Part of a small language model's weights.
Size: width 256, 4 heads of 64.
Each number is 128 + 24 x the weight over its row's rms, rounded and kept within 0 to 255. Layers, rows and columns count from 0. Numbers have three digits each. The size before them is the row's rms in percent of the matrix's.

# layer 8 attention key, 256x256, rms 0.105, rows 160-255, columns 0-127
138:115145105109124130134155136132142171155091153118192098172118134118148124147195097179117134116091113111125146153084133093137122133153180130091160141133100126131133135069100100141124106149167119127160095129152138155169139164117140100160116104137154131108122113109161134127149169117152125176139123141138151100136169173147130126080118143131153134159107166124126133146096125078111118117158
129:076095123125135118124147110180102142128116095157145101113118142119163132109128140099122109082094108073186147126148103125122104136138132128158140172139115115110176178141127140117145098119130166176115098146081145108165130151116142140139116134150153100154143081119134129117078142077111147124161173154112139106136130100117128118120158122138123077131106120124115124150077095119157076155154
125:121124149131161136147130103100166169094109095161131113108139126104144179174095130131135138155131110115137175096181150123114151147170131148132137103134111140145175156135104143084132115134135138101126102116144137104120127096185092096127163159124095153111138124071149133147122143130118138107113110119116116115059137147116157086119089120124188098136109112125131120122091112090190152119101
126:140069105150108103101159142102108135119085095093103152141155083119092133103153127121113114106110190140117163113141180102121166126125139150141128074148087124142127154055123156111137152129142070132121144131098154126140113150116122150140125127084126138111141140156147126105193151129150143106139124136119131094141144107125134131157131142160106119122125154144104126106143122102118118163113
132:111119137126117101157122131129145123185138135081101114094138137080194133080116127104143138106130117145144146128111112143166083125157145115145110139051140100107161104142133158126132100133132145107112144119121107141140136077187107146162131164144133108115136156090108108170153147096159089125127130141071105118124150156113116099156114107128132135129114162093135143136142135139162127098129
135:109119098076135145146145130115167172082120130137162182127132151144167149137136154127160158130152120110145129150158126112145131162140123117148121134133115094169130110136150095100104121138076134142134158106140086101091133145136171156115077144138114139094147130139132145099129120101118113077096110162114153151157167108141152116151136099130122086108150148113126130131134161141086133127146
132:104140164117156120117113080115130122127145080107133083132123139109107121100129091096146127135167146119143103114154115116084134141151102167123129125118154140102132105155129116116157122149129124128119100085137103148133170163172109089154157188133150142164132144108144126138146124117123139135161074128166093109153150140134111135159131100133140158101133100112121103127124129168151141134133
133:111161159140105084128094154132101137146112083103091145135117115119119142112129091133119118101115140099094175137122123109161122137110113137124148138137108146122105093115181066147145129133119127122144154149124119112137116093086153104143141097127127104137142149150158089112128157156099169089111125110181134110130159118099147165130140132112124117116136118179121153145115089100126125135151
131:132160187134103102067130106167137096105126086104114157159117116153106131139187119097097102145133122137104137114137115170122120164180101086118125100122124092102114125113124141158128125130089110129150108093168131117145137109116131148114114121137146128152154105091124146148106121140135135106150096088093167147130150134105122126159090105115147141090129176097139140168146117121154133116075
137:122108148139145114111125100115132142118100126128083116123108133130160130134146158148147107150169135117144093085152159157116130121111091104093155164156141071111164120131125123114129133090161063130106127152092114138103125050143145143098151103118099141121114093148115146159177120086174157133081142158170172119116168147114165136069165094121131121129106100132120101119123133155121132114084
130:090093128162166162145082169111142139128132089148139128121138145103081159152171117151141154157131142095156095106123163140103120171174108144092143131121139134112106092153134132172116160087142148146150120120162097107156106131083114146145146120128166145139145141096108133080090139119136146112125144146105135127126140163152142157124131153127115154118109109127117136141105143161129164072149
125:094127115116171107149093112172118099131178140148094117149132182127130119102096142104110108139075137093101157139131130121159102150065122156148132149134142132136152121135154104137147154109094126104161107096085090110108153105116143172158150134138106127144141121127105128154118135123141120122129077093123148134113163120118129133127089119138133155120152150125169112084156148148141148154095
128:118074120086151170174118151172120112064128153141147120113113150129100133127127119099129144120133145160176155178152138137081168158150101121108120160150149126111131149076117119114091130158121148110171146108131109118153082102112164108133111184121097154148095180107127092080158150080139100102135145137111066130120113144140142120111139075112150137151140120113058132123145105118147118152140
121:132131170148143125159127102128145146145110096125137150132135108099114147109102162120105112121145117146134094144168083119145126150096118133123143099164148146140106132141155109110111140117123124135117145072086103098148100123126132095125121176124136108153129114152154111123104077129139144126120071111087130111122132112174068111103107136092131145140126139165096102123092177132184120122115
126:113125148125133110153140126141146146106155127151158115154159179110119139091152097117129166167201152090117141081126112131134125202109146100115142132155127154136137126093149169142092145165087125143107128136178072148113107105158123133149136158137145132118143131115148156121123139113164146134115147088129134122160150140139157119135147126142125126121131138120134088110109116134126125141138
134:125158071111164142112121123136114153120128174130173144147132126144109129132143109106141100120149157146160119089136088121116125119144138138139123133156130165051208140132112126095102098089105093086170183142150149153136116109162120114122117085121128117167106158101127158119093138141138101134160138115120140100086137160094129111159126086107140120118130144107164121126106125146129107109149
136:145182171145144164122121166125105125150117098146115110122133117143123105141147124130107101104130113117127146147124131113130115129105124132139107159143091135128069101184134097141189105128088087130144139184117155120161120170133141108130158088099125170172171146102174074142135134144082130128126109142133140097139111132114131112159107128109110124121099135113174129147133132149132113119149
130:158091144112119132163110121107115136123093133121076131096150123105123102105110147133111102097089083110097101111149131130176145128117133100142148156104127147102125087160176101141091101153113126176191126119138105113149147150141119111146151127137122134135147122110113125109124176079091128123127111141162154112131141142134160099140101133124104107133138134086124136134148120140076125125133
130:141128142120114145097134121155084129064147144152105154108105126104151132138143139142149147142072145145117172142163153138113134110151125131173114119124175143107110124081138131127165175141126139140118135158118122175141137100149115162113088160115109173114100109119120112104096126156128140092114134108122111110143144120094111134114114136142124089112145165101119154133171157131111131089141
131:134119146165133138135124102127125141094150114126152139161133142075125131083160139144124136147143124117127113088137131135087128104078116132105110108136094155154093076126158103106119124115183107101120122143104148174120156169104182154129112118120134093131125160074158169133170169122105131148110118118141092119112137100193137133117118162140076138161170132124121161165153121111092129141137
132:149121118180141168142108133122143108132126126156168156100145149130106119127123149143148102112137156131141127139100193170085162091143153102151133136126144181107132149171116123111122132150132154114172122095091173109135118126141153109163080129137157093111086116122098066122150131170095110117120130122115162096098120118115115131124128087137131135136142111161165119179112117139133144120147
128:117053143151114156127163142108158118135190155069149140121114107122112108178130160088084174146116101147134134129113089106120121133103141086149084132112122075124148162172132121133150165135119131101115123103113134090137102150125162139130133144126141150103162135113128124120100142104104129128116098133110119165091139114164090145085094113152115156149105143097130116093147122190116153101118
132:105108099132102205132144123079119170153113113105107090121084119096153126135102124174153103118129099108148145107118139151105134123141162137132110113181127148157118145152135160100111142151140121148148072150133178121130142147130120102128143111155172164155142140124123138158130136130149139112127148122122144138122082097121110111123124121111101137141133122142118167119168145162144134124138
124:146155121149112149164143141104116141138106124144133192137137126137119132141104142122124109176131139138138128150149112138118116118135112155125114118149101126148152116109096119087172108106106099132133175137097101104135090153107092116147103132118177147125115159132149092121132151150140092096098100131166120142129075141130143086133163171143122107109143121134119124144091123080129153123134
131:163125152130103161137124111086078124142136165133152105107129163099144151157104130131131101108132131079139105134138098142130124129129089126115125111142121115150084143146097118107129129139122139091145114119137143135179117123170139127114117124132113189111152119082167130130133123101119124098080154143158152091108106124170109159104116097131163103116168146112100121176131158180150109165126
125:110110142102129095126130079080116113115113149146111131100097127126135109163162143138100130096120166125170121120125118105136162159117191136103089101120081124186114133140166168122103142080118084132142115087115093154114112144156113150164121120103102100157091135119144086136121117138138139101147152161132171177111137109132089166110112092113100127136151176095113126120133108146164152109152
129:177108140080143104132126117131083090173110150104128151130141075119126128144135190116164130137137092142163090129113154137108138130145072133133103118163091137161146149138173110129135140115113091122108095124143150155101141103130124151131133098107168103150107090151129125110153139119121132155144130091160185137125110152116131117152139114151102123109120085091119128129102115106083170159103
129:115130130128168128097123098081131119151112105075099150109138157131134133101142117077135134123158094139111150103149115102138097109119145126149123117178140113151138155091129137119107105158098097151126117125115108136125182187137161127112150110151128179134115117119151079145130117150098156166110162085106149133118141119155119130152122112121170098106114108126100100155155118151157103139175
136:109067101146126125117143146123123111105113138126121102143124112164121150085116122137121124184125136164143117121158099134165115099117130086139145154150183156139156092077102121102132137099151094137130120118081158116142156087102133160101160140134119145158157104190161162128093103118127146115134110103097115137125133105131164112107090171147120115093140146109151124124082101145125079123145
134:136087098107093149099132140119131123114098087153068130146119126135115147107125111127148153186130091131140144170091148119114132115127153128075109137148103121130109137078146125147145108133154152127088100124128149146152153147153127115139115160158138120163170074138123198101138137136147104083099118160144165103105048117136122139170111127124127132133139116084159136102076118166146113146108
140:137121111121158130139155183113176152139153097122081127123121109149155179136108059109158098139128114109138128145107136151130130098111168167115105145153125102148127153111111117110098148117129127157119143133170172159166144092153120110153100142128105125190072131132119133144147158133115137134148138105105119143169171118106129103107097122139123120123144135120121160172116116202141119129138
138:123090123130117105135105122133128132177170083138122146167072126111068123122122155131094133135118085128155147160154106171102106080110128142134142160110130103111126162103122156136085094122105172153117158152109105099137163125155119137129126128115119117147136114115130156183142130109126109087174157151174120105127154111138130120170150148137143111123120172099152158113135109085063123119101
087:133143128068144117113166131132087119137100141150151156124129119116170143180127158114122151114100108145101091114102154135136156106155151079132112142105124095093164141130142147122135100149104093136165137108085130080115124111150055114161106149126151125102133191076132122112141117123146116117138150099152140132128146116127146153125118137139106140088127096144147108114095156163164104139121
086:125142141118116175168161127111117118100158150141136126109171139058140143148129147112117152122155130142126144095084145156106139120099155103107128155132121102128136149172123144145081149140123145090155155076147137176098112105143113123116128140110138164157131105147122084104133144102151107135095128120128142112159139116141131111134143137125087113161087131078080113112154155160129132110146
084:158130144135090190137142125096096156155116106098126145120148147074132135139144124121153083075133153162153127077164076047114139104108161131169098074134161135149122115164152093118159117142144110075144125153109176147146141133135165143160113113125129126114161094133141119135136135149129113155103155145103120131137140138129127124138115127129117162101109149121145151138118081198138102151097
085:114121125093175097099133152095158153133116106130127078156110106091118190130125103132123087094135121113099143147109143102157162165160128112142112136103121122137117149164127112101100087121161170132134143120136127092105108116157117130120129118153114187117123129131092156142114140116107142163080134143123150194152148169117119127139136092146114169136139141118159130207120126163097167128086
092:107163083137162126134109133111114116098157116102161088127133105089103098145128136130099106123186137142101114137116113137131138131137094143179143142175165158113134166140116120119157103115101111104136147085111158157112124122105090144113126113087142120118124103145078129164126142133105108133158119109120114117111188111143089121148121167156144155168120139144101134124124123121131113089155
085:128124125122125151119139135142095128130163113108161168103104098132115149115155123100086085136136117137149116164166109139101141106154158098113125107084168122113114144133142141131110102084141159087126167088127137104146132108152171099108121143064120122099083149160127183095160140130117076104155157146100134111103115126088115170101103165135121151150127106105148173133145181155120172140163
089:132090128145119121139139067116153137089138144120115126140096150113089150148097099123105123139181124136138182127122130118117129113141144095119103105178117172148151148153121139103134145121144105107122160165128136098155124144165162091123102112107136181142147116163140197096135145094101109142140124137116134137117094120117119116116127151129147145096184114197124092120102107128133139114149
087:130110165126181104152135118154113142082097135165088124130154117124110142093135102121153132119148149162094101166129114134152150092090125103102170128119148169103126086178143107105120074114099090130144122119163141180090180137117107119139175122129104113125124119166117101135116103148104152140173111137123115120094076127113138117152163154133147125097161116110159122139111133113132162143147
089:123112118121113149125064176170143194130136108098109132151128153136117157152149123119149127132094134151146126141128153132136088138138155077102144118113104112116150158103148136102168093148123087137170119111149105128114137148099096142103118174149062169071148125142091154132160142146115089124120146162099131088143079159135121124161119105126122104127134129123154095084126134114138133136107
085:110095129135124082149108168142135135107097130135172165102140131167100112097119183128126109084169107126134132131113128119099158164136079072121111108127145164098114100126134152113109113070111117095110106086131130111133153113125117139132131135151156101109125135110133153133073174158170117142112116093135131138121080144163107177116108142161157122134131139175133116158160118146104092128178
086:096112119109097136172099147099069122129119110116118088167159136128106089138161193162135193131132139107144122113147138125139145117127098147123143095123139137110119123114120112134133150117138153100123156109119105132127097145092166141145118110132155104116153167126123152108095169107135121146130160135154102109125143159151142148138111113128142108152156125141131122110077091116141121161125
091:118149140133137122127148132113104143105152127104151129159116106141141118139150147161141146102101131103127147138133139083186121143085137119129112146087105159153147132134091121112118140140127152141153153149123134130110080120114120135141147134090123092163097166134136124114147145129138122148103104128162112135137105132086103148114125110156152109096105160128145150122132091122095125114178
089:147145139134177134147116118114132121172127126176095118126185154109111100127167149157138104105105129167136102158168148152130187138115094123125167137139144099151156137130120107109122129139143150100135127100172101163138105110128098127121126115099081121106145124136146121116095137145099077132136148091073180118167134125142110155087177127119124178146141141162114124168136144174132142153119
091:110147121134146165130111125131137145143125070113080144150156114154103097145118101188119111124146111132106140123169146098113153113118115148149119130136142138168136137135062118170137130109104161167131128129136128093100115078108107135151178135101112155123088148120143072112113115119101169116155143135116139096134100132113163143126105106068115153154123147099125123119142138142146122076084
092:140129119144110113146157170146131117118112149115170096139146137131148127096142072128118147139150155084132113106126110097139127126109112137120136148146105139102157102103117114125188159111148169102142159149159114149124128110116145127130120127157127133111145093149102131117138133168112156140126123143146161122136162090119140138152058131097098119091154128161094130109151126168093132138154
079:166139170145126085136110140137138134110132120126155096137157133106091088145111118175114143084113159100120150102174084163144134119129131157138106109110100152161122090061105139105136110135159127128135131132115105133131119138146099103129091155125077149084138181112145078081128136136136125091117154126135109106137130069113117083123170128142126152109134191142140133150176178071163124135126
085:112141066145163131120115165160121122127153124120133102152117155144153084163134101162120127157103151109117067100141096194124109104133115094158102121118129165129130093089132151168084136115130096128157107157136140130133101119103124176151086106088135126145090139122084128120106121139119132157108120140103170128106156127115135073087129163086078129130155141109111168181148094110104102116101
088:160120139109111104152108141145085174157089171136131080168105112128098165113112148099149134133110101128111094095152129122137101119119076140087137140124078148181156128094092118171121134090119139133059129134161139116118135155130140135115153115107135151092096101169124140158090137128118118134162110131125065133149092137120125121170206147141095138126122157111121142122147086134135152150123
093:096136141113140120141106120136132095125128089132153112112129140120087127119144136112145151128071137164115177119137149127142172136126098102143113127118109149072125090103160174111124101163159163155136164109171113133114145099106176121170130127114157095120134128185089081148115115153114113139157122140124104138104094144146132137142137153140124134119084133158091140136101145111122087130154
086:130156131114121109134151121134157102138127111113112143168153129127069143094147108150132137143094089104064153141135113116136089110124090129159108155149140152132125082157143133104139133182123160123127169126105130144121121134117146101117144098107111160122148120115135129087155110113148112183112116133161150158130121142132189136168136101112175137083107120148125098154111148096136138105132
082:136180103122128112113104120123125110119087086150095122120130159140089130175106130137154111082102160139125140126101139134115127134135103165117114122138170127126149094153112166105096160138104146178135148161103104152108149160122118128115149138103130188144144087154090101118121127129096127140155114150091117164120135149120116100089135119123163110098123098142102133074141089154121165153163
086:151091154117108106109164116103115128149144129120144107122128129100127134108142102150146153116150144166154140158120160136112131123130165133103108128104149167075075158124132151163149110155100086117093141129144145130101139136140082078131148141145139126139111101133118126100107084125153172146152154080133155159134099153132128143135160095131134127117118148134094179114142112119118107123110
086:142113096111092140156161122123136184143130148123117142166132111139128114148129125121171086116155151143125166117132097136121172098109160114084093122144089117139140154077164127093150156164141165107149142117155152128145122089089112139099147154181102102127100115127134088089151169084126154149106149164128131105132147122143168110114174119165107131106104119111129167117124087113089107137148
089:107127199080113137104140150135156127153083143131155107155142096161123131148156138129122113095132138163149132163115127135141135106114136110133103155142168119137150111166164097162131154156163144132125178134086114147130140133090097155115160126095150159128104151127112130132161094084129075102153134124119161174104118108134124113076120129157091121143110141155119123129091143102124117102140
087:130136126113138124190123145131076134153137142125131146095134127159101108110130154148135099124122153164131148144115123149118103107145198126101144103137123163129156097113109110119072107158159076112117135135106116099122152122097126087125120117139152131128124147129152156117123124139112115098181102133120093107090153152121166158129150092132166139120127079087123079155200141096147127151100
086:137110150125137142131112117078095141097178129140142149083149102134112135125147171128141150134149090131121100094108109123164124122144090167126107119186108111155113110114137172148134152136133126155148083106148133130169104124101115132095117121144097148097175128159126123133160136114106133104090128123076194129137173162149118189139131123123126117110078172122135145132152120145142091097111
087:144087115167117122147128164099139110105144116128142062130126160121121134151109114126112096192125130113157120141126151119142135089114090152127095143080161105181141104114113092115156112082148111090134137150152193090150078065101176171115117156118120170130166152119088143160096135162137119130108131130107119097122089144160171157129139141152109120090104174116122161121134107136105130101177
085:104125103144111084103129144108164153145128170124087097121164155090152165143127075079167109117130132123122138134145109128156112153147150115116159112151112130153138129122118192176166126116093129111140143133147105114112195130131125097113132104134153079080106173112128151127144091127127148122124160127145135071121113143174093106077142114124146125122154127142113144133124152111148123145116
090:163132151113125151151103150108115128144166117084167113156191154125154101124099094118104160114150131148112136123127137143186137170164135082102091130136168164139129110135105135166124161142128116123146135108134127132136069158136110140118133128135074128136160173123120143133124166130104147144123107090119130130090139157144121119111114082143140134131156102141122126101146165098105123061138
086:148123131146166124138138131103138144090139128114147128141176136130137098140115151122062109144156170154066145092128121145103139134080093142155123096138154123168126140106124148122100124152093078117076073100137121082164166139080102113141128117150104125147170124100141115123102144161114068132158105125150095101121136124124136138162128141138140143116126144143145134133127116139139201113136
089:172108147141131120116107132074137162163136149100097139132172102123091102126168136160117128111101121139128140154121121088162147075097105123133168111129129141132159160151154105169103097163106129084106108133147127116116146120115105139147121124130134094146099155135127158096174134111111121132079140158179132153137117094147126120134153111121104115103150124145170124128124169118086150106097
083:115138135166130133095131138148131187127092162097156119141136110131083110063126113162135136138149076139138151162117108071110135103154150143162117166115144103148082101128149137125101105180076182144115118129169096088133081114132099132128090116126119165142122152114136068148146112151110126149127129129135127118138127110132098141198110098119122136128159137123162123151177076142113116125180
090:147113106145097155121157128087118112211121058128152119104108144155082102170126135133138091149116125097097110164129141161141099121129141122162137098126094125114109107140115128138111132098146131147165158151143125123126141128138128132117142145113100108149133157110137138124138137131138130140146167125157113140151152077097104124158139144170127120080157132124091103122134125160123112135112
089:152123144131123115152128124113139166087102109113062132100168135112116117145115143116100099120132132139130095141148120169095116129172160156146166141138089132118134114112095142118109121158195119102114128160164145131149151149142112135147132127148144122097123096146142163167154122114141104098163177152092127076177154146109149159129117140109129083151160093114086191121097087093121138150099
087:130108146106149143130182146155107080094123139108108118111142088165118208098077126143144140163122111111121129144121116089151096135129129107076109104166150119132128126084126137085117171117126093162126116144172150106134148136147149080137105133125142152119168117142143153177170169138121110121079160111055114139130119071144120131098158102099103107168118130115124136108115128139088137133144
091:141104118113132140104129131142115101084132072124137184165152179128171108115137136108153114145142148127143121138145135120128121124105103140145080113149150140143150139090128127148124116132106153124091105122163154195076143128145190119152096140089113120124061156173154137108140165105113124128165169128141169118116125120122130156147165141110098135102148123097142105109113144137128091161130
084:148109108103125129151147099102135131134158103099141136093144137119097087162098180126100159161121159077106120131104151108154137130134129159129117130146121119180172142136142145099130131103141065095136131069123164149115130105129152133169134110147125145107133122113089084113128131106147147142152167090141116127148085118132143132132133139106114150166141108123109144141110077098146125141183
086:148168113134147128119163141130075105147144053145105124131156130151153084126102124118145129112105116099080137120128113142107145117123127102129147150122133114120138155150129160134125141100122156120146150086141117135150101131101138092142105096142136131122160134166161124136083164110127100122100165165165145107120117127145114114158128150153200132092116145171135132161123127100093153133123
091:122117130159157112175137129168117135116084115139106148103109098105111158118164115158125124128101135130120145109147154131115105141155121099134150130114148099115073104131155100125101151101115076145173144112127098095151156135117142146123123115143084149138154134108147112117119097099106206126106143118135189141115133135133159119130141198141090146116124096130151126121132118156153144086121
087:151119150115126056146116193125128119160171084126103125120175093126115167094170082108135152134152128083141148100123130130088178156112122140183126109144119179127089122136100094143138104130115095146144130130120148115103142121139176153072120122126065113128104144125179108126154128119121113122146121152116117096176144126117109159149141170138139152147133122153133128091134116142123144112094
088:156182137139089116130160081114116099167142140086120147170136088117105134170121083121086108115159136129144117113123145144156135135135142157140153115084172109124131130099128117133115118135105125151096139155127116140126121134110132121085092142125168142126087178134081110144116129147126081130129122153129137105132108102146125119152135171041122151136158173106155106099129125157112190128153
088:161107116153093127121112104113119101140122145126091114154113084118149151137110140119142120109121114113121143150077130152174154097103171143106147167121146114102090134118158124098091110117088137115120108120110082138150151114143153125105103128131096130130150121150123158129146152139137107157095112146165116084115174149124115101093111128126105106131125132129104119146198058159111155126110
088:108143107093124148113131089115112142140140121141122117147129136097164186128163076125133143134146125137156105110157113134120164131125144126105106113121115087109129124132129147147112121141154101160147122072150142136088119116144114145119160123139151129120129146182155127120132116113123122135092137180158110115126124144109094137159112117086154146130155126161116098158136146107124087176096
089:073174138114097125153171114129116133102158109157155128091129116121146101139136111168128087125141116173125118127171144139148125144101160129141135158144098080096160131130126142132137135123140102099133162109164093113109167090119148165123146119127085147138112105127137160135118097105113146152138126096125105119092113145156144141111144127130123125149148162161165086158143097140112120138112
090:146122116074127117126063178133139118110156105121113147123154121131122155154107111138113143133140143176158093152119113113102113163111116211093116141115093089078134110134112127130144096114137116172145144129128113161142133121123156114081113133120115137135127141123130152115102147126114176136078114208131114143163130114178158076090135123129139121106159123153128103139134121127115110152133
088:104111122109128131116137130169126123117147116054106181103131127125117156141142133129140099108192106119156126102113124143145137172147153151103141106143083118099131129105137108103078146089126153136163149152134161135119101149095129140147154125140092092129135119132158114086108125143099099141133133140144170139111104128119106143185139120156080117079122143144142144152142174134087167165120
085:143109086148086122080138148158142112077146120150128153115155121142099135154099126101139103136100120117119075099124136171118130160124141132141118126160159111098144079168163100156156141165127123141137138110119131090100094100132110130103128189118120123127124099160115127122187082112125186129120095110093117116170134157114109117130099121138114110087137101181121127108113161106148151107094
088:128117160124107117070172153152103094144140159185104118181139124111145144061143157161088102160096131079128094111145164138138125138135120106118156130131147158072118126156150143139134125064125162120155153125105107130168130139113140074118151136161161155097128164130145159144104143080095141103111145103157109114154117092146114127153165136065127119100137127140135120148169101168119116130175
087:116149142149101143146153111182136082090118088102090153088111138105141150081120123089109108088143124125152145170072133160134127103112077134149095171144110132172074137124115150162112126126128131134148107100113130108140114149078114140120124106083142182133076143118123115115098118154112151127138131125122114138137163153122119110126071129135117113115119128124102143124099168130135084135105
091:137174130155137107102128166121135130146105072148127135146098134139113142143102167097127134108108107108136161096132137090147143156161137159111072070134142146115124114126123110113100086125132113092154140107142128146116101123079159151161116133127152111109105112088124129147138139102152140124184131139142100090146130166149099121130164172155117147125163133109141139142144132143125128071104
090:102150156119132146122142108156133123123101120066151118129154140105123158119093142136152126142094143107152145087130128094113104137135144159108125186122189121125104119098159163139147119102108097106127118128155112151102122118159139116145107130122127125124136105125140120170106092112136166152122131121145124148128137151163096139065125100139100129144134097173097060162122141121126175144139
087:095142097131109151097151157141138136132132137102093134134124120134132130166098136133129164140133155111150113141080112149130141095181094117115117135109093149138106097171152121122172133107121122159135116103151122162137140084156139136129120141150138135097126099125187165147131078116097076112142110111106115168138159133106117130195129142077128176119137104141132119156165117119105177144089
089:165143166181092162148087108132118139142113116129131154139146163092104135111134144149122135137176112176089101069081155180144090118142117099127157145047119142169124140113111148126130156134125110087110159115119146133116126102128116124115126127119149143140153143126128157132134083148126123105123136130148096121164114151107128117140149123187143127123148170107172138135156129078091109116114
088:153160135145127135156136146115067159116128112140146071111120100133142172161139131113129135137118088129132143127121168131138152163083153131114131125131112132142132129147141138110131114137129113122148142148123087167134151089183131113174175113134161114096140165126124133112104112127109118182120067128149106069172143117125118148134121153137129117139137139127126113129098114143060095148140
085:135123099103112141129136131147108139139136111163098125146108136143113090103117152152158123120181124131127121096129101147127170127136115206100124158127146102128110120115128158129125126138171115151117125129094109125155106139153117118137171086089134099142158099134073160150137139156107120166136159137135157117083142124107146105108147177158112133112167102115138142141123135130115108112133
090:113142122127115134166195112119159118152167107099154112115136132150159112136094117107128145132157111163122121103109126125132122147147149127125097132160099171143117186168150135110120111181140110139109128134106120190152162095103143137137103121129109112082129079135151116140150139094081117126141139122123157115125077157112151072145124108131083091124172119104163127097103143095169132150145
088:126115166159119111126121164150114090120125094116134149154165101164148110069164127125150140125123139096108143105123164108109136138117148094143134098115108118131131110100138078117153144126139118137094108143110110075138144145141129155155142110131148163104149154139123140176137125146152124140175156093167118107096152087134166028134109107172117132143093059133079124113156110133118148144148
086:133106136154115125122101197107170119141110166165095115100121168114161071124113145189113108133149131132119133107118097162209107164117149115163153085125106097141137118111122127100133145121125136137091137126152114151115125121164134112109119124105147099124147086107106163088121128092153112143115114147158121165074108095100124137162147133159132132128132120080114124122088142142083132163146
088:123103149079066166136120180166103144112122084137127134132107130183163138170097170102124108096141146129156113106134144144123152121138146115120132128142152096156129137127138113119174092142113162130122132131159080167131138145182161149138109095130105104127141139114144121131128105142194160071059098126114112136135137106106185106138166127114156143090111131111086077145157107133132128116149
084:190128128092088104142124130148100140115124158103096164101157142139159154134140150121153118128087063117161132136185139125120118130145082140114101109101110161122146124185085140125088169152106137137148125120113089160122154100120123166130139132148130114144149121120129133148116099151121141152116150135173113104115105102139110155176111172126122139135102133123163135100122127050105143113182
089:082122151118133126147113120133079138132115132144130130135136081173129156144085143078121068130125129121083113139135089115127144104117120108143134135139129140151124147183071136103125112171158154107125131103157107123140081136125123131108160169108139116188169121149139141128087098136119166127126133118162113121105143148121125136179122083124124114118130138133139117121096152126179146146107
085:167153093185122150152147159115124123155111133113137163155137109128151079121092158160085171160126092093121123139107098153150129137139127114144148164148143124162137122168147140121111142104121125112155127114150147094126133135141118096135126149167155120141113105135136129088170097143083168098096094149121118152131155138104100096111077086154139126132123151088137092140154119159144141151139
089:102124130127144139087102109108118131159136127164135150130147139159174149112115107095140127105113139117164142109172138136122135138112103168144128098147068177171124120113154125129155134121103090137173126120127151140118096110121093092082115156148140146142142136103117157133153119164109096109114105099143121130105173141121132133132122157087095106165151132135135137131130109164106093166078
089:150117139162109091122150145119139132077154105114125107152118128155181128125098148115134157151095157158107148130123146123123139124177089139095112091120081162111146104139113095092156145133133131154131145106139095165143088106140101094125145117107159092125124161103143121084132136155106147100158127107096083142128141117118110136101128100100141132148134151131122156164124096153128118111096